{"n_head": 2, "n_kv_head": 2, "norm": "rmsnorm", "norm_eps": 1e-06, "positions": "alibi", "qk_norm": true, "bias": "none", "extras": ["local attention windows", "value embeddings"], "init_std_o": 0.0621, "init_std_down": 0.0, "optimizer": "adam_variant", "weight_decay": 0.081, "warmup_steps": 488, "batch_tokens": [16384, 32768], "doc_mask": true}
Each number is 128 + 32 x the weight over its row's rms, rounded and kept within 0 to 255. Layers, rows and columns count from 0. Numbers have three digits each. The size before them is the row's rms in percent of the matrix's.

# layer 9 attention key, 192x192, rms 0.102, rows 113-191, columns 64-127
081:139155121096086122131166044080083077152093112134147123192138145149139088126123102115174137149138149132148115099099154162132157129115121108142110176147199151204172080133134142159121147122123135
098:110087072144109124129084123135084069157172112127067126121109101108121132159163193130158092156098110133097161126111122097108118163140109181051085101092123171119079142098057115126145086095138097
109:234113152172105053114080113144127099176152126119167141174123125168098161128182171105166111131114096131161125113150132152126147068120162141110107179085125142141150155131072143133150185113134143
115:127103182126135126102144117155115109185081148105134118157155100177101123114093089129117133104202195145163101081156137110141087215140120106150098119124163121113072103136177084147140112185151108
082:109050060175153148147068168141140109080083086139163085104130157157088089092137133095139155104078110150107117156146141128115185111109127151175118110158141138145106061138124112129122141117129125
104:183126110144120164127062138098150116136110098123077148049153088080075151147084147091173086144137134121148084140141082174127174097108156141119142153105128110128106135149194110115100136114182091
103:202155171093216137115124118178149164136084112146118171045126122100098149083147128105181142138061147160174095153116150142125094073141168157101143173134090109175153122209137095220153156115163151
099:101153070130065126147150102115085067153127122084204195147133130150194112098124119147105150129120081089138106096146091080156176186146132120092100088121181168114107028145090143123135151149100163
103:165150147174133139122049123124101131112075098100142104123121148167129167177152113111096130132094158083160127126135196171161127136114162170181136120102088136144079129120113151106074162110103123
098:111133115090091111102173127154062060136142148141159144069104107106115121187130113167073125079139097078128129177180108093131058154131114083151100062152136114080115132108127092154081137159167155
084:115137112150192103121127093114159129135136157151090175138159125156177133180142187117104141130133116126083114105076173148106093140126161132180116158088188116157102174031097160103133145130123073
103:157109144166195087161142126095195085120159172196088109181058068155175087120112089154144153158089207146123164119125163097125096037170163170136179152102114122053140125085141108152129093143100110
078:137170148195132115109147139154166046194124106156173131114157137135137164169168152095099084115109168116147113142125100147168093070086124181087168097145076109131152119156116114117098165114129084
096:174134194162160122128057101146171188191129104129089101096156145126188157130133119158125172151134117096110111106089136158128110091172212116142180144128149103141155113121210117126150087048114111
093:164073166211152140091142120163116122131116101159141148129143165150130092084158142137137165096126158110112098081129112112125121116177152071137124168132091101155194111153129139110191212116138112
100:106146093165114082060168137136174135211113131133146109138153168108188116051119151167074121143154137078070125151155151143119105115147176126140136095132130157128076165110113088123122166100093142
093:179158135138133083061112152100105142108097153125090137099139129109138142080146156142116112171139072115167130112143170155121098108205100136087107159097075120152115143117191112119117156168158135
099:170131151105142167089102106098117135194159113179119035114092163114112163164181124148158138091131085110097148113053128113126120148129076084123140056189094112106141109113159121164117081137116079
106:127095121168090086106108131104157134147129083119149127067121114091177103092085104147116137156077193110101145173145125125125160010164131104134166133133158114118150123098107129104177172083108115
109:129096160154132108064141108078170095171083116118130090139066080107150169160038133100220119178131161157151160156174116142127088152185156064110109126089090127108114162142135147107154098118096116
110:215142122184098180125114100125106154136190103118091091108148127086126128135146134172080173119160164092083141128165132180106174150124181097148190085040071121129110176088123098082150102101111145
099:163072112129125094161106134140137167151119166145155165154155111181134094128127080102233137149102108201117166093105113101112115154126146187110127189138133107180101132129150098142120175151113178
112:094165146131132123131159106103138083104148102167093083147060110121146115120091127157139100141135111072157115119162131136158060111151141142118091123140147143063114160141140150110130134148174114
087:082163195115151179096147152111107133118124133094172066108139144141124130174091103136059105087163108111106168171175169148115154148040123066155102108134135134094124109152078105167130071176162108
106:182151084126132164117115111158077139117096130106144080076117171115130119128166129135112141125071139134110159158116119135150118119109160146103153076119092100077144123155202129142091103109125148
099:136139134155163144083094119152163070151079074124083080097156150092140144138138126137136106130037132144138119137176128135119163092139133099111111129151158181175096091102192074165136172122090140
097:085116160139108167151142100191122186081104126090101171080164116099107069105158091118151119092097167113155122101148144090165161195078094133168135092135123158183051136114131115140148192138154188
091:161128158087126128128136142093129134127113152079111106143087096140080149126039135131154105106133134168149123128172144114106169113116154151105104173120125173159048134151210101156112144147118114
103:071097151096121108122064174100126183173103109170190134106135112140211119102118113142099107171112126120165124096094127127149151113164147187162153127155161132071116082184163110145103079105154150
099:116156096136141048103080190135115086101155129119131081134127173069070147103125244089112113184159166106123141181138111115112112179137142133106102089126144117107097127129089099148137064136175124
102:179075099121144154110164123192100127123152087126135111145085115112132124159143174101167153150151041098138119192117151144124134155111140149147167111088080116105129128175045125126146051112174151
096:079104100097117174138114176146141183103118161101098143119112155149121147078117097170141151114191130183124133101140077113108100144190130115111132126143139111159056132076183112117193129161151163
102:150180088052181084154113131126145085160171141169095181126135118173110132136125102144122097126078158148095140227076118139090115065045064144142123155083164140084110143118147112138145115116154049
096:138135117136133103159094110240080115111114110114107127074187108133090127180091136123069115117180114142099095163126100111162099165149117092170105109075092101108104153106046131103122133182145138
094:150113158154136117130066097147145142135145138110123066133150122105142086134134120112084125144173138090139109154106132121130217118080195142141156113106181138133104090111075116152097148117079115
098:151123117102116118116140091131150105096121124117141187108201117173120133102157163135061107152137065066145138143117158165162137117103142103096064127089156139167102131110090134148087132186121114
103:114084107129082176183160141075113166122174098076182100188108111162156081178103067108121096124105130155132116141165110160139191119079131146139158126114082148150178095150110122135184100124089086
099:160194154130161112079059102134135099123180145170041060165093128134151112055146137106116131157194153097137086180107138137114093157125126149143112113112127163101013111094097109190112134154153137
098:056173093136181132088136167168178122163170150140056126160064128109153129118179141118068133125103181109116110072110130116092116172158166159151121148141166146161061129123152114160149168162175074
086:130170157111130159131171120093150152099112131151173164159147184205109149124190173144075148075162075111141128052164180111104125196137122155134098116176155117170142124164105183109062139167104118
099:100153090093123147138166169114073075094192158137127057097061105142077147113062163106104151135147109110112108171141092139114122130127150116107122087146156110062100066104158102149169060124165145
097:110083167173142056158105116166141152151168112121104124186173126150087072119078131136123143134172117096096136109107149123107155180120088077131117145142154146182153153112037118129126111116095084
082:138161097151116083053136129137122101198136149131243113081142118153126163157109099115104092176085057113138170124174105133145148171117152122084086131124128148142131105120129061174140134165088167
080:094151140174163077101054134143155197169093123095203124181179142147123140163085103132140115088119093140117187161160114121139162127083065125140111121137091138121090193176127104104144120163114125
099:121192149121097076106097116088146119152121166076122149124164138095160132123128199117077107173140119129143131095155137121114106112146174125057133084157158143110099153134114130160120135105164166
099:191178139120146148155105080109107111114123139097124116136170168124113113149171154137129165132206103161078135111092119149090164134120128140077128127087147156153128135075109121130115081103088080
101:097158086157168059146178111149180149132125196100161155090182155111186133098152136165099125179084143127145161086139144106138142154158175145117120111084072116122156075097119125176141177114040171
101:134089199126168088136128103171204106150139169144152151131112083175137145186126080137147106118168091119123139166154127084116089126110111146144098166171152096138124089074055154137131162148104068
110:129082083155132151177149126185081153051115139138142213050113074127104128128073155128091107080136117155123143131155134148138067109070108164155155161121115131077122143130101110113223106127142097
081:098166149161142113114152124155178112176116127154138116132142117138175092100168085127126133131054117126089194147112111073160164142135068118130121081149068159083180114113112134131108120159034112
088:166098172168113126144123115068124112181134134112110060127129123150150126130191101159104154138168151095182107105152146177135109087204136088150152109127095085107204110104167162064083169100076108
098:111101112107110128177101095144156093100111172140062180127200091029073099107153155146160131115107167121133093130118102070116173111121154121105138094091145138092143098114125070195057117179168143
095:145122121122069109145117154169141106112113139125099202116138040117081165130156132141133132091138093093136111130149126084148087068137117114139111116078038123067153160113134163112098164185192126
086:124142045134087045128103154185125058097106113092148143094151164138094111176106163134153105140150131096105115177097086123144116131145128176147076131118134151152143144135099138089042183130176134
098:099106125151174133154167175164120138118076197101117149125094068113131131115130116084184115161122141199166116089141131126155097156134116186112123148131107179080076126167154132148119148104127164
087:103079119136162085123045148120151116187147135161115116194097149103117116133156194109120127138100050152156151131117168117115127131102104189085154107155100131067116143159105119091156159130097062
100:112098148155102131172136094160104109118095093139117126111141077073088126088070120156157123100138157092146101068125101089160127132144099127102103173144130114091232104168164121142175111109136136
093:122091123099100135163051158101162146174133112156129151073147127121064155109142192113111180139156124125094123139149090120143131173094138175095091093101155144121106174177180104075174103064168088
084:126127123101160097130196052104115090137149122106121126142169100148151086149149083107134170162146154103108152119063166118116113105122118130091121150113214147113205126141084166179136095071175103
095:193117120111098131159061116139140147124128148115114177078142107071114203153155254093130149124208118137128077053121135155095086139126216193115163124124123096180145128151117132121111139093155091
095:119103126127118065152127105222102097081061154117176149134140173178151132151127182116110130121159105102152128172138123160134108135105201191126160108095070151092145153132096153095077148141092133
108:172128118067065102095116102159081162117121164142159152094152093192051151134072096163175160145168106128076176127144093134103066120139089134082081134129123112097119190137121129104142126144189186
096:143165121124141090140086070136067081032135191105112147069170110140104136153083115135128152164120111141085161069087124095092149108153118108092096167087225130088163092112122119168130117141168127
090:105047109092094138178087110143078087086130188136159174140157062110107161167147142110112140097126114127165108111138137126140152129082113180144138130089126150086155098183133084150067052131163102
103:112132112152139122173137149122138166045138089160101122200111153208169084158122097137109118105094131094141118072121103152149148094112112166156119167129127161142132170147167167111134149120092118
088:115167164086186113097113161157145099137152123173172129121125164137080127053142094118116117124123173090104115128127179066112109155134093185152130138176187081061137083152104125177106102107151185
078:109154163141161182116138097133103128124070135134126074124162100092107154162097083127123156101085107097154148116200092099134204094121129106158178089124118154130142149123213033166130114154099178
102:110166052194161063103192133152182107159156085116133115172144108119071112106134150092111111179131221107123118153119131142083138105064149119125121181120125145156141111145074122124110109154119077
110:113132076213113132080158100131110063065111090134121143160146129153229040089198174147090120127081115064138107060086116087149180104160114140125124142123164115098132075157135153130098137158147130
096:135074040127090120139082157165124151174118146122157192132156148070105127121137146101156108132151074172097117097105113105105091138175060140130129135183162113160184129189147151109117152052087128
110:221145126158131115121127068154087164162143140108137072110084077140099092120088105167130123134131171158151099111184187148109129165116116162153079137091093124124101113139143100174110084149094102
099:078193154142139144083215145092130086121123179116150104164149163105108125127186114100123082129185172162106163151123124104118133145077059132124109136129153167187154138152107123201087128132140146
101:074137185113132085096156203152158087191111094146119084134107161114145123144152107085158095108126108134126080237143105136157095156149133138173114083157117114188085132081115119164073185155120131
113:085158093216109048116112145100112103183141101116119125157091128100098143104095175112173087162134139181110160098121109091091128128154063119067103137147116119122125113122122114112164086163081138
106:124059172105144105166049135118115107146109127102164117157127136187100082137096062096190125140087161180128117143155113148120136125163139158139094159127172186168101160110146172099057163118101133
097:116126140119172116129091127129118126197154150110070100159091110098185190151140152140128118149109051161139147114122166187160164166135125186148124102054086129118089136106109124151107077112129092
085:128151166123135190085133147067078112156142123128140065157144092141139102153141123092059144119121192098125187127142153121105146153078137112126141112107142102126129148153100121140099055175198138
109:056085097129171128147065123209156161142092073094130114129115145129167143200136123146144097129122113178138132094112124127171141194120132195100116134152050161164121140124154129102164132117074128
110:148154052077161176121207110107136102117130154128181109109124094190119151191072116137149113147083135060168125085173137128151127159098162171154061125096124164116120099119150105110108101190138118
# layer 9 attention query, 192x192, rms 0.101, rows 114-191, columns 64-127
104:148135163166086142156023177160091118126107161086093124129111109168107105105092169106152034120115132119096112134075107137115148091116145080100123109108161088144102145143126176098121105180126062
102:155129107154083163136131071117081172097111138119148147185153108160090153130110165138081134103157075140097179138145156159109134136117169114149052146125111141121137146180113124092151126091112185
116:191074125075151115120154138139135106137190173147175161146104171160120085089086142157130084100155175134155088116152131134116064200132167083080122116107160131108089134118133081128158136126079181
088:152095173159141181114031161125105099118163144132163086093105141124118134121130119156027093100142149120091130104114086141094123118101112102224145144144127155154133061174122109120116088104119149
100:135093129103118114131103147108110153118138106155138112084161141127095143043158108172141099125171145094110140115127146113147168099090143138165149155135112091166112115161119109129125101144216115
103:187130183129165094165130128168096161072102094102179204127099112122116187135133096127167156136123135113166100156121121144113134100159178126151123099120113150145184149157112144176160080120148101
102:130133051105139094116120132115140141150124192088180104131164165109138124115112169116126131135102125107148173147133093145111118112134139140087095118095187140090101117124085080119132140152060150
104:173110112082117158126108122140100193110131167148149118141121159125108121182156108169097111116101106120096144100119101132134123150142120217143098187155160170147107112138118162095143111087101204
099:180173100097095077142086131115114076129137108126073184143097129124120101174117141147131089106157115109130066148107151177109047139192128066104049093123152143099125144071133172098132183175132088
083:082087163125204112112128154136172123099103119092084103105110104142170070169126167086129089158165149133128109094108094091136138058122123091155122110137119127160093074091158103106159119063110127
110:176085177131172118143145167120184120097202138171108131144109089087146076114165093151113109122210159124114150115137160084120123142173140085138159144133118109108107126120137157153144130150150099
083:093115127103130085118100089109114106163215175124107159194124169114144177184153155109120071124200110149110132156117144129084122167145120114100105169137143117167126138147087176147157138167078104
092:139082154131134125156111122127130185083097103124178109134145118106111177127127148114169202207144170082109127145098100173133101073178206134123179122129116129132140103123113089215159088075164138
101:150071167151117174099113144122103123071119135104156153155091122102070085120162160177094130080139117178126111084147078157065079129116162104097194112132095127165128110113108114104169127116113155
098:097149099127120094092169140098183096137091185105143137126160134128184070102155137144157109162164139120140122096148132143158101102143139063095090113146134179151136133089067140117117140079109137
092:148112097089130100170162162093099163119111209141161171164119072131153150110130152159097128147055095100153166108140188132115084178120168126076114148159098116145072103146081125129104158171161143
104:179125126113148208153097145139141134149184097182064154106085137077083149148090122134166107151100173107093109118113108118084124126131145105100133127154115067069173136114158111184128102107129130
106:132142183115084129072104156074083115077135166090146149115142102057129118136106136151140099104118128138116134086136169131146121083140147100109164118144129175085167163089030184093147108133122066
113:091077187125100108122158129117153141088148127145155186111113185155136165118148097138183092098097125182108151138151119123133101166155129044136162145102103107114119172153083156110146115157123092
102:174116178148110205152092112123149176115113085104134134150222085109088144147124196081120097068122145129130138057148126143163098150137163186157087153091075140168099215100163115088162158086096115
090:177154119147110135130150125146135079134078104120180136190184117132131074097121079111175136117125142146111104170117098136126134040142140107093119082118109101137148131190138092082141144099141199
109:155125151166174102147122126192149136094152147132076145107149134166138126110088108164104150141173109086133118127122197094094093134147123150164126199124151127096092103055149162122075120162203141
092:108104130136183173169184122137072104107156126161118104125080110179092154192139148147152100096157143123088079173099151130073120138096111098159136124108151171092181089114091106144136129174115092
103:160115080097104153151106086144193155126140080155135113151167169084129134131081095130155086122125129108134121129109128109125156158122145166092140116163134127173132143134156097155086110147100105
098:135128117122165118143121100132123095156109115061164164119118158140133147141158065120097141156021150168122147102122094147126098115130158123095157160142122171163165115113115133177095104126122123
097:143125166083103157104116073138136120125107136110118089155154094152124084150125097169156108051087114152116110135138127142117198147095101185149134129136160143162060142113132101093142185147113191
086:202139109148111074119138110130126134129124187112165147150125149189095157074117084123075167162082161110100186154158137121157127123121120130137130180135111088097153182163111187157130128139110191
109:105082163110109123157106193105159131129127134165137102113135122126165121077117162167133147191168119102139108163151190169169141092219106119111091108160149143124140111177088135163112118073150076
088:047141186136104140152100182112152116137090131123150130054170178137149133136146135107104136122143120062179158117103184158091112175117178096144121144116116140154117145216146158095059120138143071
106:169091125143090135177155128157111159148126062147151107132201123165108094139156140192162171129150128118158120145119114141126133122144138129132190141094128123165167075146164064152112113158121124
106:088123136106110126151134201109151101144085103131163098123064118119154143059094110098135126104109164148186138094155151098113151116147127133138164101147126137187101144123110084129143132124175125
112:180210091102133088108123123111100111143100101127080154107148117152159097097091078125193125205100164077108102112110143134140152137051164100143119066130095069117109160154141110156146078073138104
099:155110119094127105145129126170007114226147088139127176112119113152127082191124078153112090100144136095137118097105147156101154134123140157120136100113110103158070111094145147096135153186143159
090:166060208155150139120070101139100117160193181115161075086133151118150078147085101167080110102217187115055137133116139134113162101110122155160127138090153160113101107100132120144150174170110148
102:138055170126148128126113077122131121115099179142155146141139122138112128130166158153131127120128110111110106170099127121148154147061151109130096096068124115136082090163131062108081161187109137
107:136162087191106113110110091136113117092134098098149110168215110125110190128068158051081151064160148107104148131140098087154179111095107122141131104093071121117167134132159133110155090128075082
100:165114185162176138164102160137126178096155129166117104085185150170149066114123148206190144083138159106165120132151127122134101159151139138110091160122127142178099143087163141192062174109150186
104:113141088150169097135086147136237124111124101091109152152082104150119105139180145098056175177143141130151116134121130152139097083124128113116144121132137138175078097131147161142165121070149122
088:150119077117188141123157132167170129113113185158090122156059154188161177142141209101086151138143138120096071116143085120120128153145105176185108159120138165102119126155167121121129152098131173
094:108148144127107133148084160150142131132156117126149093068106145170103166101138148082089145138136176070132116112120150126115092152155096070155146134064091108106140099143121127203128106197149086
104:166110153166118147130128120161033136175094145097110131104131087184094102147158149159078151125122113148119128149129124152090140121113178096146191129106127133080118161075137132098126136106105216
088:089139067134150162107161069093117108120160123115140167172086075139104160171121129079175093143138108095143131168096133160109081148196166095094030114135128116118115125120096128111122161146069135
095:144134056124087182126178099089111102188155104124153099167141097130120075156116093162163131119104047166137134194143166163115207186129096089132108142178136131107148123099096110090131122113140147
100:103146124127135048093146140129166137143137157109134109138192153132143142153148222129165160139117093138151181145120198156120130151170123119042081184113195164135149186092092155123056117124136118
094:109129127135162117197106106185100140141091162109103103140120111156140123166144180089110151144143156154128180126117098092127169110113146156121134165085149159163172164088203104172137084159043154
105:079096150127175107129165060088239131114131099072169138111118116077183128187113136079158106133123117101132144167109080140154124088151109128143064093164094113141088100154125142137125177131088142
107:166097115156133084138136138162082114128129101123071169142074073147123124097102106126150065078198110141126091171106112122126136102144105101128121124106106077088098127087132114108126143143145138
113:145113142125155094134133094147066137091119094112137094121114055148098092140130091131116084132216103159103110141128152120128130153069073148130128126137130109156110122102117088099210103154146084
085:128121129140123159104136108096099083147161125112062175185142100113106117150136112169166138151057077145090099224094083159114155177133105149091128090135110074110105106093091094124154134140074131
089:163087112108094149111144094087124127125181150130102133126131135104158146105088174180093106112124120148108107067170125104096100178158130164082145163118113107107134122088060149126105172131129162
092:112062154115143097127070167125098096188145129152096110092177137085129143104185119114097113140127185099187134127136120134124195127090123190151185109131180111133117093134149137157104153164075127
103:117096145117105115141143164148063141171172123136093172160092110113041103114122143176091084134159049115101109133141136128133160163102131139160132108122074070127061130147096156078143153163181141
093:081122110112087079120079164142085148159121146131156135119166184111135090175104138135113130138150132058161122096125080155140148126119178160149107123106133195138112141163137180063077164106128126
103:136074094148106051166145121173132107152177195102159093144132147188192070121140093175127120192125137177098162161139143142116119147162060131106132123146126138127088135154093192158144151136091163
100:200117098162140140123124106135134139183160128101137132168137157130107128091130146134099135161129105131070146164110122131116143135049111120068140163178159091126153128090124105086114071131149143
101:114130156147141136109073114177087143098124112073108153100112083085087132111113134133111116097159100122191154147136124141102142184164107180123135162078159112082150137094101157131154136180107123
101:137101195110109116141072159150142110112123155090128118136185147160118176071134153099151151162138125083114128130108112148135120144062139134140081127099105120126137202163082141098182076079157105
089:115126086125129108105155082177146116094116117119083118124117113107164079167089148082136083213154124098075159145108095069134135074131140112102134112087177130082115033097154151163111126151130115
091:144099153099157115163087179172137174138126107142181168105125148102089161083142189068016189185179156123113150107125077155147130126118142209090132136137134105163135125115098127110175105075161141
091:089128139134131074149101071165105158104102121103126139166145182130148136187095122114084126108215114154148105161132101149130119175118169129124101139107104192185118171182134101061107148177092112
108:109127122112044164136128189140074117094085136154134147123121110204071091107100190182211139095114088117182084113130151143132115155186151128112097081104157134107104187128135146077120124137160128
084:107146090110136103115105129137106110142092128092134108128079031079100088172094112106111140155096157109172151124076153120123134131099129186086145116128180115110126075138167126142100123180112145
094:151127123104134079158063114141054114146121158122177085129161119097116181101118138114098173171153140063115084138149103153151107152104129131121106115100095150084145103183151141164134137157126094
101:098139137137124130100135135104121116087106127109094099175119122125099094143127121167117147151145144127110107168160106130180171092157121151217125180146127142143103109135152160113160123061156145
091:140175152145187171095128144148179117142138120144120144088124145165119084102146063189173134141153109101139068115144163148096074129147118158159060116121121150072172123128143138178107111132125167
084:123171169116174139149166127118102094143159109097138133168087114129088139186178050169102128106090144109156127177116105157145140141151088137204134193123166108110132134104156096159134129197117125
109:078162049154129090108145129116153104128131097115125129062104138123149093173143147127140099147160147113134145090134114106113127118093170084136178088097152115143071074130164144106136131110099103
110:137103136164117121101067121094175115080146143123136132167140130046111074151136201178072161108144125116150096117101070126122120099135131129132123106091144130164085054141146122127117178097082106
104:136111055118104085104112149149115084153114174103140097099106152113128133071077071095137093219130104136099145121122101132130112088066117112111131064186154164133156112144162132176170087101135157
105:233138134113157157152142113148122148082183138129191150087153086157108103115071104168174069101133169108140132107155096119155101207132154146116101145145126101095074117067186131128147098151068153
101:084148062177158090144164079144166072120153198131099138169069167147152169211174130103111116125155138159081117155122120099093144108122087110134089063110175185145103102126182156163109160154088114
099:128116157126102087087143142120133075195202119169121186150115228131145151150142099131113113112099174126112112164122112161130110128102132083139152090166079121148143175108113141149106169186123148
114:068197105129116122128132209112101117150127148125147150098130120081131127108139166108129065078107121158164149096102125117125155148186159106087160168173174090124121157164108117105103081144128093
107:169127141134065132103079143144101123150075140105127126103165206211159151105099086131086112083064149233085123096157153130126133128131172115109137116141137140098114142178151159122140102084111193
102:166079059161153117182163095142134149180128133115166088163165144142157159120093135118164160187070120112110163159156138160137191133107121123094150136128121095146102086119106091204133129173096148
089:119141111124140190123130123110119132097192175158086095169108124158089104140167198107135116064139152139101081113129201118137097154104146091066112090136185128101123139135097116124104086112133088
099:073157123127135133200117157166110166127110088080142112148134104131116122172112113155138108128129126194172132191120076111167182120140145127056174196151175139179150126115158111100180083100113115
109:150167093089185137156145063111217114104144159105161166096077119180118132169082118138158148146128153107121090108100125122147066142138138118170104153088121087099105075150217136114138167105129131
# layer 9 attention value, 192x192, rms 0.1, rows 96-124, columns 64-127
097:184152155127125139121136073127165112078165127136113091071134112155052074064100092168163159161133100151134119129090116164124139201124101107197124133129142105115021142134115115130144117094145128
099:134074111156146099156144072074092150128092148091084121141174132051134186122073187131181138104115111126114135145113140166114166156117168113118135183173173171106118137096085086119123140095148130
108:078154107138112146117128105145160141102090099161061156133153108155158166142188154124114104117048112152119123135125065137101132149136151074119141107177129194107109190136098111101105132109087178
108:125153140104151106098140125104102135109087109080151140177115046095100129109138124142141144128106159169149083110119125165123111140141134112137159060115115093115101157105127179179118098093132122
090:116177100118138109164115115045159134113153101111119154147133095075107150101093152087104158143110116166162095100085160150084068114087179124105104080084129087156115124123104152140139142137106186
105:134119128119131104091161183121186111093155147146091170140106082128163137125114145112120100092136107137146128110166071108131152100072081130143132166154130205123093112166173131151140150078110077
098:145121127104112111119099113131099094090135145120079159107105147115124087103167079152148060112105187125116097146095093131135168151123117135146152127136177078164138145086150133053139151133142148
102:138038111105152091136115150073091101120090142092104075139112117083121109125159109117172133154135155112112115151129183132093089126133119162162138178149129061176136048118103122106092205131192134
102:087113075109170105102110158109170096054124068065130179147062074092176148108140107075136134127083140128172091126109129132086091108087127154123101074157110094169063157129130138138110149110164162
098:147125167167109125133125050161117179139152092162164071099176126148156181185172114097129064130100121103129186099086110136119115155080095147141116121167121066103152161125095155091130149146128175
111:057133190135137120122133132131133109161093133157123138141087057189093174156105123162116119180083114159128083118148082136109104102137089128140105132140097188145075140181199141102119144125165103
107:170146091164131122094138191129185138155118139140125125111109100071147153142108144078067134160099114098156134104135116176082089166130114073142121066117087136150125065122086156165147081099086141
097:139155142109125073152175119210126115072178066169148151125089144125083118158125073113159095150130117103142115123128140134169111143148111131105175131092136073113125165133090141110134096114142064
103:149119118177179118111147128109158126061154151097111140073148131227153124103156113113144173185147108130152166153130140090163121048159150094190099118138125096131186111132172099157085151184142137
110:082129124146143113158162096142106133145133128180112109125147196155102068147133125159125176136111124162083151151152132078136106111146160143136154159107172105139187124162169129081107095161198133
092:156136121139082170110152164107148155142109119128145073177111128184130131137132148126118097159106188105092101106136115097193146133144131070102134080078074138154161096142167130130147156118056081
103:138097146124150099143140127109102173122153191088120075053093158064097097115093167119125138160185136134128106158108117155131151085168113171119082115115186177152130069084115140106120082102144154
109:136144121098096129143115120120146116167131180130102103113155160134089051171108123140148126093120083118112151085093140150116099158100094126096092126168182116056116117113090120135144132138144029
109:188142141132119169024110111123150092087172142161106121133162090125119123185107109084137065140170120125098151142122084094138133153141121075152079163128111151138113099091147093165097118102102089
106:076073127085148140057125120102145101114119170112116110197130115127086109109194126104128142163103153117107105137127065118166162160153136127104130139124130151189121084105145095074115106097114051
115:145169138120135157092153095150128100081171180167125182130124115087074095167229155070101143127099128126150128110127123142120137188120105155182119116137116100047131125128132156128092086104153100
103:073071097131096129125189160132162152091090148148122084132112127124166086090187124124101142125153145172119102113197045116178160102117105127159179168138135161159086112148165131138130137060147129
114:180071141134136097099188112132098151074139133117187153083140066100167193161151068116120065124143143065104152131142113095157142119153125122184153086158108064142149084135150105108131131148220172
100:164147188124121141064140104196119168127169176134175113164152116130059141120159124131125101199126105155147154123121127133148145139150129106167153109136139018101190030110078137179138109168132080
101:210130152115193126069107110045200131085140132075183135166131097169134140106148122103121135154123118117122133102084208145100106128081150123116079060136112075163127154132078119155155152147115133
113:131114137127177117079151098119156121155196176189132128111120131136089107146082136100138143150161077159102126135078203094127094146114135158146122135137082109066089122151116113138107122109171144
096:209129114091070141129115157126069104155147099081173101107120103100132116127148129154189128144110175116124100163074141117068200160105174106132150098148151101176089139099121133102150163122125112
107:122126098129141113137122089142165143078162087134100182139084188103147115195132107111087073160149123109126135121121153079154138127201106147156157170101149156141136094122133090130088060138103057
101:076114087106107136123117159146102139121103092081079137088137137069150112117106174123146097150137119134162113119143076126108184103108138186106159113175174149152152092062148171087173153076116088
# layer 9 attention output (transposed), 192x192, rms 0.107, rows 96-123, columns 64-127
100:063180118122076120086112062148170113161084152124161164147127108141123157137114095041135158095149139104149130140120082134095109119163150119133101146090120138131100154158147190173069144191136171
100:091199106123140111178153090152125096187145128126100103099149131159151144113161122108087111070156098132145138122126160048108073125135147113088169136115098080077136081092130085136141096175127144
108:128115139146139096123081147117131138109103121096161095119052136154095071109101120155091192078179112125115216059144148097179154110056143167142137153091116189111182088158127137162147135154147135
106:156111107174121080130136110020158115164101101132141107086143141168121148147152139106059158101149113081138146098084093185122156132092102135128144159129109113147090194190184160187060149214111176
101:128096108133150148118158149114067101056151161172162099156056140136137176127132197187147131149145169082111134126073106108078138115136132102071136141156160141111149154090133096152099125118159121
114:108161131088087143112067113117105103178070083108140109083136093116076104150112129122077106062085069148154114034125106093143151103135145126133129143080113144112151082106138126147134087171109157
102:056116112163076055165133169125143151153115090177118117146143117158116175120131165112145059188162127086130182144180158092180090131187094164130110092176045139121144136179106128133120073143110084
109:109157067175132162189178156090127183153160158136135122153147109161154176095048175087203078134104147128107088099098131113129154167137108139080070061096094096120103170131134115082109114123095105
109:116097163122128125147128111121085104101072103195121116103123158194112144128120173129130125066135189123119165099075140115104153127140161123076119129096115153128150144161123131189056144148123160
095:157115139079129118167107176148132139138141178112131089130103143084124066080070125091111094113144144194160137108162160127123101100099176161154070067107175182083135060128122144162128122089149058
114:136134116138164132127085098076093130147194116046128100118152131089120094106115085092174194084125115147174146123138116108050087098116146122123174153090163137127167060134120071180102109107086181
111:134117137094127164080099169150088067099089136103169123165061155137139134108107132194083181101141089147125128141080058159113165124082161084089145174145173198162121179142155126099148126173118182
098:148111128109153151125130101155193107134181174181122129103126090085107091141143139111130106158123137101196133121148117217150133101117151160146043154135161071158108129181039123137107111097106169
105:078211182173111191155119124140102093184110117117105144144122132147072180097131129113150129154095174131089095119082166093169117154135083172098132108067113119121144099071113091111121120102130102
113:128088132138130152121165140113074178141166163079102148158141093137126148121146129119148132153125107136074113148164150115191131119119105132134177141177091076116153105089097143116150146089136108
098:105117144214099104155049184113111158183154129143123099048119118181095101116120063144090137183137104157140146102133117134165114134155031153111108141113115108116119129119153178133160108123163140
099:100184070136168174080168108119103105132146071135093165128184110127117210140185143119134084112152149069179111166121157163164090170126184071078181167119120072144106140145160112083107053112121137
116:135135114156113157105122066107138153129169137107103111144138143090157111147091115083145093127177106153163073175164101134000109115205153182192119100141171115136115119093143153147161103099131126
108:119137141159119169139084113137127111173045133116134151158098112151146123115115128150116152113121081133157095097120113117188100146122132111121091168082122186179138082149096137142097126187115159
108:070106146231094107194094124119125100183159089172087129110151124221083223119162156109160119160154126134082148128151136110195102152202064182178153129105069104145114163145093145158148109134076145
115:141105166160124154080098083069132102111120117145155157104090195150134126143143108156120118098150072153130083081178086156181126112141132182127152161155096157160086135134132169119108137199119143
105:116186124158083151126131144127109129165137113093137109096130080148062117152115118096122103113086107087114161101100156148247153098152143115150118119119111146102135135192142236133123041078133154
115:135162102124127101154151135180112077203109121125117142159115150139089162117066180067111037156091129149162147117146099187189166154104161140126082121087201138125128083166092160144124094104133128
099:144170127144111132097098158054160081117127148108119117078181129093139131141139108108164098219123177135129087136122119195114126118116120157164103143108172172211106187129126079144081137107121128
097:103115136143135139118135158165072109144141139204096116086173169125133166136099137139122078162168175143113136138050116102026143103168107157120109095114167130105125192107148063176106167187141120
127:108152154148098169079119095160123148102147115096172172137126149156119173152148144157144097107118125160106137154170120126128145124162104138178131156107111115119116077098107174136133124177126109
105:116096095107172110118202151105082183136113158212079114179139088108142141136100144126104171133162158119183089116079124221030070144130146128076073135130100124135083187140146102141094142130136165
110:128113139139075127130063138154161094162081099181133175115109128163117181143191151157127057126116118104130099121150122173176124183116115154134116097154102121136118165147056164122190124180108102